python train.py --n_layer=19 --d_model=384 --n_head=3 --n_kv_head=1 --head_dim=128 --d_mlp=1536 --vocab_size=4018 --activation="gelu" --norm="layernorm" --norm_place="pre" --norm_eps=1e-06 --positions="rope" --rope_base=10000.0 --rope_fraction=0.25 --qk_norm=false --attn_scale=0.0884 --bias="all" --tie_embeddings=false --parallel_block=false --init="normal" --init_std_qkv=0.0323 --init_std_o=0.0 --init_std_up=0.0323 --init_std_down=0.0 --optimizer="adamw" --lr=0.000889 --beta1=0.9 --beta2=0.99 --weight_decay=0.22 --lr_head=0.00545 --warmup_steps=201 --schedule="cos" --final_lr_fraction=0.1 --batch_tokens=65536 --seq_len=768 --doc_mask=true --train_tokens=510700000 --steps=7793 --dataset="wikipedia_en"
Each number is 500 + 25 x the weight over the matrix's rms, rounded and kept within 0 to 999. Layers, rows and columns count from 0. Numbers have three digits each.

# layer 4 MLP up, 1536x384, rms 0.0491, rows 98-114, columns 192-383
483473522467517475507549486528491531487495511487514494468484497532501529488468523478489510530526535458479520527498531503526460452521490448493509490485502514499476514504497495487527470503490491517511483506508487489453464502512484535485506439500484503483496510516487501462515500494519496443484506490486507510493540556519482486465519534518493499481521498442475529459486497516502461448506573507536520466495517501485468522490508505499522518477527565468516496521493489490504500539495503541486483527501484553528508538485497473500508443512480465493534455502485509526499477510506466555
506505474496471474498500499543480520533482505516535504502471528491499539532500495502477493480517497518513458502526515523502531498556570545441495505521514509505533556498496544491473494530488489523521501506508517489507487502517494470470525545521487488522534483516467492489468507509488492524496502516503482538502506525486494489495543492482487547491488471524521508462519497481507454480527485450491485519532487485420494534495508565503474513529484526459498528511467519491479558503452498524499518519535479486471474533488481492546511502538481532521472476510536479544488492509495479526
495528480518496466484489518516499494509544487455524504513483492513500540495507473493512509492501492459497479565505513514524478531558576468457492502525481530492501556528539457502472489451513498502490518530457510520491562464498463480452477525508497506494564470491532535495522519492482501541480511517501490514542487521473501446491506475503460504529487514505504495517506448491514486463495513501496464494489521451479490481467483512495514494535522484473515434504495477469503471502469506533522506470529506498423511484487503514522476516540522502503505520530462537530515519545488502511
567454527490521502538474529535483495485432544517491526496462524481516510514499488499498473509525479477494487464512542485493489469516558515457490490488501486508499505547480556488500491491501504477498492496489507465459477481514530507448521505466507491532496497472451481507504466545494533513518499502476465529542492524517489469465538491501473517540503546519474500539518509500451492514499465459501499490510478513463485560531458501509479499520501542467485521510504510504461510536508452498475543556524481515500482511495471499531487506496472495536487485546535466525472485511522486516
466491488551540511487512501522498479482519531474498484491529498506479494504516491501487568497483493508494493498462493482452497522503508515514532517479512490500515502483494494481496489485524481493490508507492537500528477478473467528488526523509517525508496448499513537505514507518441516540495528489475476516512450493536501508467519519440522519521497416499472485492491478466520552485494477500494492495496489505512470504499502503540470492516487454515538471517491471518535501522498509528483513528513545530524483502518516490500506558525471470511506489448476482502472541522526474515
503512455517510461527498457522431509491497480522538508506493493504495493520475542486498481513523508529531483470502532529532503493514525515464514507499519524517522484515450509531495488485519532499546507505450518495516516488526518501495506480505468538509471453543495473508553499511504538517482497475453488449486491511488481517512555463463497555480515486523521521506481476520504491509554494466512515520564460501504483488480485515491514476491497493471501519511474475509532466515509485515482530541497499526530445521506530468481443529555529544450506444467479495471501512552503517468
496520531502486470489468479507482522512491520557524497494458493500476506518486509514486478515511520505534526478490511501506503473518505499483497520496466481508533525518461475476478519555503461484520490504514477500484512474516488501448466491491526503552501512504527508452484485528498538495505544494485496527512506504500489508510529497501496482500505464515456506499465493480490463510540495479504504464495515526492531518494520529520482518490547501504501465520479489495518479519465510519537492523533493506482500519517490475516463503511483482529491467519513510518502512501506530521
506513495532513481516504456519513469476517479520554514505494530521512513491515477523496482457519566509504460564497492516557466520508463533451513490504481474466461516497521520488492483510541452508503420487509509520462509505476508516524539526512555492495464519456481482481514528459489496488472515449479475470559494512488482502500533528504501459547457480512510491481474501513470549510550503503456548465528505464478511513496527497498468573487476494510491493514498519501511449507476515530507508516526501535497492501452489482499470506492481528500527501504460491538472466571507487515
503497499494539491481472500458468497501489492448526462508470492547533501555475508519489473515476501459546504540524505502513512490507497502507509494508436494515486514519512500493445506527530498551518512536496457451464514499499521498499492548481512497550497540520499488451469539470521495578500460494484417497513493453466500448530517529479508489436498499472491512488532512527494505482501511495491508505454504465455511504503508492494498527525545493482506407556488524484501460504525539518495480501534524523476493507477475482510507500505520463504485488490476533520514498497514476469
446485468505452513495495489493522517498551529532498500508527492497498483515443492540508479495483487525559480515529491449510526496520542470460494486502508504507514499527514506472478515551518449503485474545495468515481493454494523526480542512537517503512508504483517532494472525552518475524461483506483512500527456485484421513548496515468510499477479476480484518538495509463516513497476484485508532484480497489530481511523476472542481572465469523476487508511521497497462500494520499536554518494474490504521466530500509506530509472525488507478463518510520515521489502487506438499
488493487469480478486513560522497543509489493482513502500491490524489488537482509524474469495501525490493496498493517523530472491496520454499557504484516487491462525537473523495484521525473437494539502504468501510466529474525500494475514523470516496557475519517507496483490504513462486506501537489531485502503487487462510492493535523471482515511498487521522497461497469491486482511503512514504546485496488502462483506500523487505466506534476488495538473520495493458489507501508499485499476505522479511441479524455510437518474522527476499516494489485510524509492524532483491519
501523476513531463496454522455479536503482471492539520472521522516429509500549464495481505479489475483486508505522553471535501533490487510497493520550498498455448520495513488531493483467548481491560473536494466461542489508531503516481520503476542514461489512495497539500506508481469526472489501479495506545514478503472488466473490513464487463523506494495474478544532501492471495504514499508477519517476537471485492528491477510511534528522482495500507521525495515485498495474482463509506522489494488458519509526505503481493477469520485502557534476522541487507481516501465530482
500473514523501482535499518497510492495488488492516546515486485496497532476538488491477484556523504573494478520542515523510503472528494450467526499498494483470495500493488522504491498527502477507495482530518490510467548489508482499438499494522506494489513490497462512475523452492524488504426502562419464516522505504516490475526487470473446542490491490502512512499499555513486497528513494473512509467494466483513518491534476508524515519528440522488477471482549451531517508518481512496504463477506488497462496522500495478529517493548489530530481489539546490517499522511462488522
492486472506535501531483479518519513506513433513515468477526511501510535486506459562530527514526513482463471532491537506530508512507495520475528488532492519495520498524504506466466487471514492530517489489516467487496496534531511467478516527486531529511521525516519524515513516509457524535453501502465539508491490533501487489512529506508474486489473506488516490492507499511508505480502468476469496513518481496454532506483534532470509489500475470491541473509510506532528483522472502520490554506494521485501548526528513491499489497464485511506539506500475506503489453520493536512
482525443481521507493519447532483540463489493501501500561476549518468486517521548518486509487471545488541510494463526498507451527514532489501480471473532481498525510487525495543512477469561508501502484536489487507532462461528468529518514506456455483514503478472499515503482473516482508538497483448475472531547469493519467519473506526522502545479490489468469522523555525537477506486486510491536500520518464485506482551458494507514449464465529498492515479528482529528522469479444502520514516499524532514557542500490505487527511530497467465505515491474495493478478479515492498545
473528535465522511515497497472486500494522507566498503496536529520530503499476515469494493511481525507534458529471522515562455444528493461499490498463505461459485487507513514518498469536511509504495497530491499519458480499517476471495514516477502483478510477494541480504475494476502494510463487497521471498486508508459502497413487549531469518484521483505513523513497486531479498548480471534521477493491495476516492533552490531491462441481554561464478495440539469523491474484524482500508504541513501553540456476453472512509501477499516461460505502483493510530480504530482504545
515506489478518504549509499475467494494485500545491494433495511491474520541489526551496496499490523472484467509507550507522496528501527473502517504496478513518542462483458492510500514495524476508554503497481492535504474469530532500430508486475517510520504505540500515481489504518508517504514496486497516525488512507486512477506524482497467508493489501489475509494528524447483479492503480480530505515493477490483528545485481535496497495503508503468518507470491536524503502532499488517502477561494531535509491553537467467504451516514502510492528471505517483434495497483451464536
# layer 4 MLP down (transposed), 1536x384, rms 0.0381, rows 98-114, columns 192-383
490464494522490519484507512468494520482484569498449455490527501528546450474536492479499470496495477552484481490503458506534497483469476479490500483524524491496477516472505525525505515464533536460480504473529520470502520480492497504502516501494514538485521497492493558526517521480488536475520511536490523460511501516501524506522506489483488459460491527476476534501500496507525464503534541487508501470537482516483509487490462517477503492439513461522515489466513493496488520529449493509481502489500501520520556534476534474532472475509500512507481481501545529572478483498513477480
490501539435505445507480522549493488483501525467501478490526518513479472502491491528484488478500499500540504505511504520507538508535485515482500488493500485506514537529484529489491464493540496491509497475502486523469521450562531514495552502519510500539461515528491461492485517515488535466546495495500495530528467479513485523487468508508468448565448498530513483503510470498492438506494473502511492486485488522519527513507480522537487536557462497503550504526456477486500491518539510518515507538487530466496504515490480474499495494528484519495483440474474494488482523527512510558
519521536483493494481534459486501512543505524533479435453503507518517483498522546466516511464513487506478563506501497470473482519479530474502484500547487503513523495489475512563506477542520485528521529554503469502522479466483529465514487484490523488508513480484493478493480512484480498479493549514523548499511516520498487466522478511488473474466479506478466513536531514458487534529516564514533521487518486470491461494501520532535405507513517514528520503498458510501451514518510494537412533535520459538607496482537475505481496460527518500525515478523511510539508546497539465487
496499501550483543543482530487492568522505493537511511517495503483501478503515530516529560501454512536497468461524463535505507542477532493516526533476467489470490512412512513461502523517474452434529474511483532466523465501498489512522521467519486507464497491494506507476472512476487560455513493467496448498483477508502472511494514508449499508464543476507502526476518500483539478514480531495468459499548529497526510497516527486508513473487517523521517466477529532463501501494496508499536461532547495505499502457529469543508537562513469450480535468477532473537499531490492491449
482485500495483509483450476491527460544432508529494530502440478492466496558477506506505450521491476455527500511503482482549505522485517478503511483495532525544501485490526478526473543527497560480496490501522512490538491509500496449552524507492496509496502559501492467528499532502476497454508478506504498446509490506483516468518458483497515466532516506482524560520491515511478496503520503501489520512523473491496512505514546485518555493475481506528474518472484497502505472476446462489532491499525498532478494491483523511528505474514523518500493487511522455507502492480463499563
493515489541513475437515499523469524545515481482534520487531502493491490517513496461500524503502489477488535508513500518526456491523501511510521485475474509484506498514512504476490461488505513476481488439483500526468519446481502531498474443507503491454508453495525509536488470528479506542563532485489522533500520453541526485487508512532496476491511508491501506505516544488497511530498578525538489496539516505531529519502545504509480475500544533505540520518485494482544527483492480486548510502502485494489531461500481496488524551545498488472483482484512479524460513513514491502
473488495507493447528489529521480513502481467495505521465503521511488521515497496535517463512504531480528501531515506501528509507530530489505502474482499491495518487466490487475520481508527448487534497538499487505488510454539487492494505500495511491505550496510511500473470466532479578485534504472493477483502472490489465484471494512468486524491467460496486516481507472506481480473569459473550531490514468529468511509485506500501481513522561478481486502501480536490529489499470489512537469548545492521482492491497497474538499524501495521522491391520490520502493502542490498525
489467503494484497495524501501485452481484494468511486486483532498526460460543456539538503500518477484516517488557482479466518497456499507519503513500496469478431488497489524536491514469505474460498491494523506536481537490531491509496490468534473506526513535526466502470504504470563501549496485515544489446503517520503491502532479470511514491492533517529475492490455530530453471527506520460500454456526510477482502451504506481496492508489478495490511494506478494560496469483488447542551511463495485481521503476506496517469532534524490522456508473518511551504530518454458464475
465481530547476516488505471493536472494517465490520519507490482551534528508509525469510516473502485498492566510513507500514464533448502504472493486518514474480502506536504495506466484540466462538506463495481551507488503482517462475472567472510505520522479490517503477510504492513492510518502461497475525488519489502479500493521496502488498501496487522499493524519513468497471545439528531493537483500504517502492503512523506454489471460496504543530580516467547527487523501490488542503481516493498504493475521471515513503503500499488478489463547484482480519479526500538504506512
493491534507483539512494507532510516515504487499482532470494518521450474449524537492486484501536514523481538493522471561515495535481500495491522516480501503495496552499480497482501508511502508517501484470488478488487497447464509513505492514509517494479480520547511520489506486494509507493492500495507502567508497507484543487519496501522497496486529539499457467478511503500524503533492481500500501462437518494467528498471530512524507516525528532508499508481532469513508454507502478512508489477510521519480498508550456499517491510515499502460525474468507501512513546495517512475
506479488458467466497528507507484484487480510491545507487470501500515525510487533565466475518507477523468454491524544523505503520535562452501537506492492476528526522514468503441501481531502452515554504506458515520487530469549529502473565530513501506519496509547473472440497539486480522513504540489522458501503503499480478523495509491471501474529530458565523517464500483485501469493513516457501555474516458482462495514483505527501492533514511516484504493557501532474491474512511507479535504497513506529430501509482490465525455513572509525473456455503538521478479542503470509503
529464512506502487414463504473515484523514535474499485486493520512518508550486492536500532458478467475529530553455496493509519508501532512490510504418519489510525514520507520500483483509512520503511488466510485458499479508524486492493508507463524452486452517503582516475523465497519521490516456497517527475488462524512496447482496515538485513472503490512453482511501529487484495504491495475506521492538533497486529507496490505511506470502427534496447483489516498506495516515470502473488518465480509520501460540463505528505465497469532516464481500456515474453539477521498484489
482493476532528494463496496492507548485471467542472538440473491495529527477483474530476490535562505517471557480459485480469463519523496510498546497472487513514488498503475461508452525504543505531465545472473473516475480482481496497490461494509541480484524523467443530512528462471463510469502425524493514499532569517483519495446521534465509537505475513490485543477533532484480505518494463502506520488502518465506509504524458521497579508502493523508537507475562484503491513489488504433552486475515495520500485517491505488550536439511513503532522479563494496518478510491452479520
488528522500462493462527514484488492485505504501525513519489478502493500513486532485505501489532499517496523510486493504470499533486509514518472489487516483495522490521516478507531492520479533500507476468508501506510514526482504473487488532532502546527465528491498446514510521497553506526523515506495446528485531500487538516492494482523497537535518502501500474492496479514476509544495539505494508530482510471498521515474477497478490479506467484491499476503498506477483476505541519487478498508500474512540505520465499476502507459484491528494465502493515504499484493481501487513
466510471505458474490501471537499462526511499479460491488505485490492494510491504497472525511534490497525548511478484481546497511498444525504488487480466487494495511479517515481477508534496479510520477505470526525468500506468495514511549550565456490514528553498482455499556485504491515531555470512488528495479517505498518511530518524508503541509545538497516547464500515509547528514501521501482445423498519525495496488488492538511512505471513494539488464473489530499467478520492497491484500485455482549492510509503517497533491493536513520507472504493485501483494519538440492494
500503483542463499511502510492490522498498533537481502471527465478496489528525518509545503554526486495499510496510497518512502476480489506527488497474502497487503482494559504519468467498484470484519499478521437600538480498505521518505492528466484494476505493435487463477494481496538504507471501495533537488487524471546473518537480511500514527512500496528481477437489494460506472501509477510485500500474483494495496539479575512482467529521487462529455507519499492504507474521503485462498561484500489457494479487534509544503455526474503455497511501544491485472512523502455485477
482526526465519416543478462483447507489463476496480459496502478531507496519495525565491511530511547518455506483530594461558514493507511498516507450508468487477508507474531500485481476511486471483530471548471477531524494456522507502519534509500490552545535518486496499459498541478475579502457480493461465494523478449508478514520546532472546531511479500461494492510447507527462519464581505511504515528476494486530460560500505524521479511541500495533473483503505503483509467518477514512472472535534509516491470507521488438489471525498471466475539402510490501505523536503475494521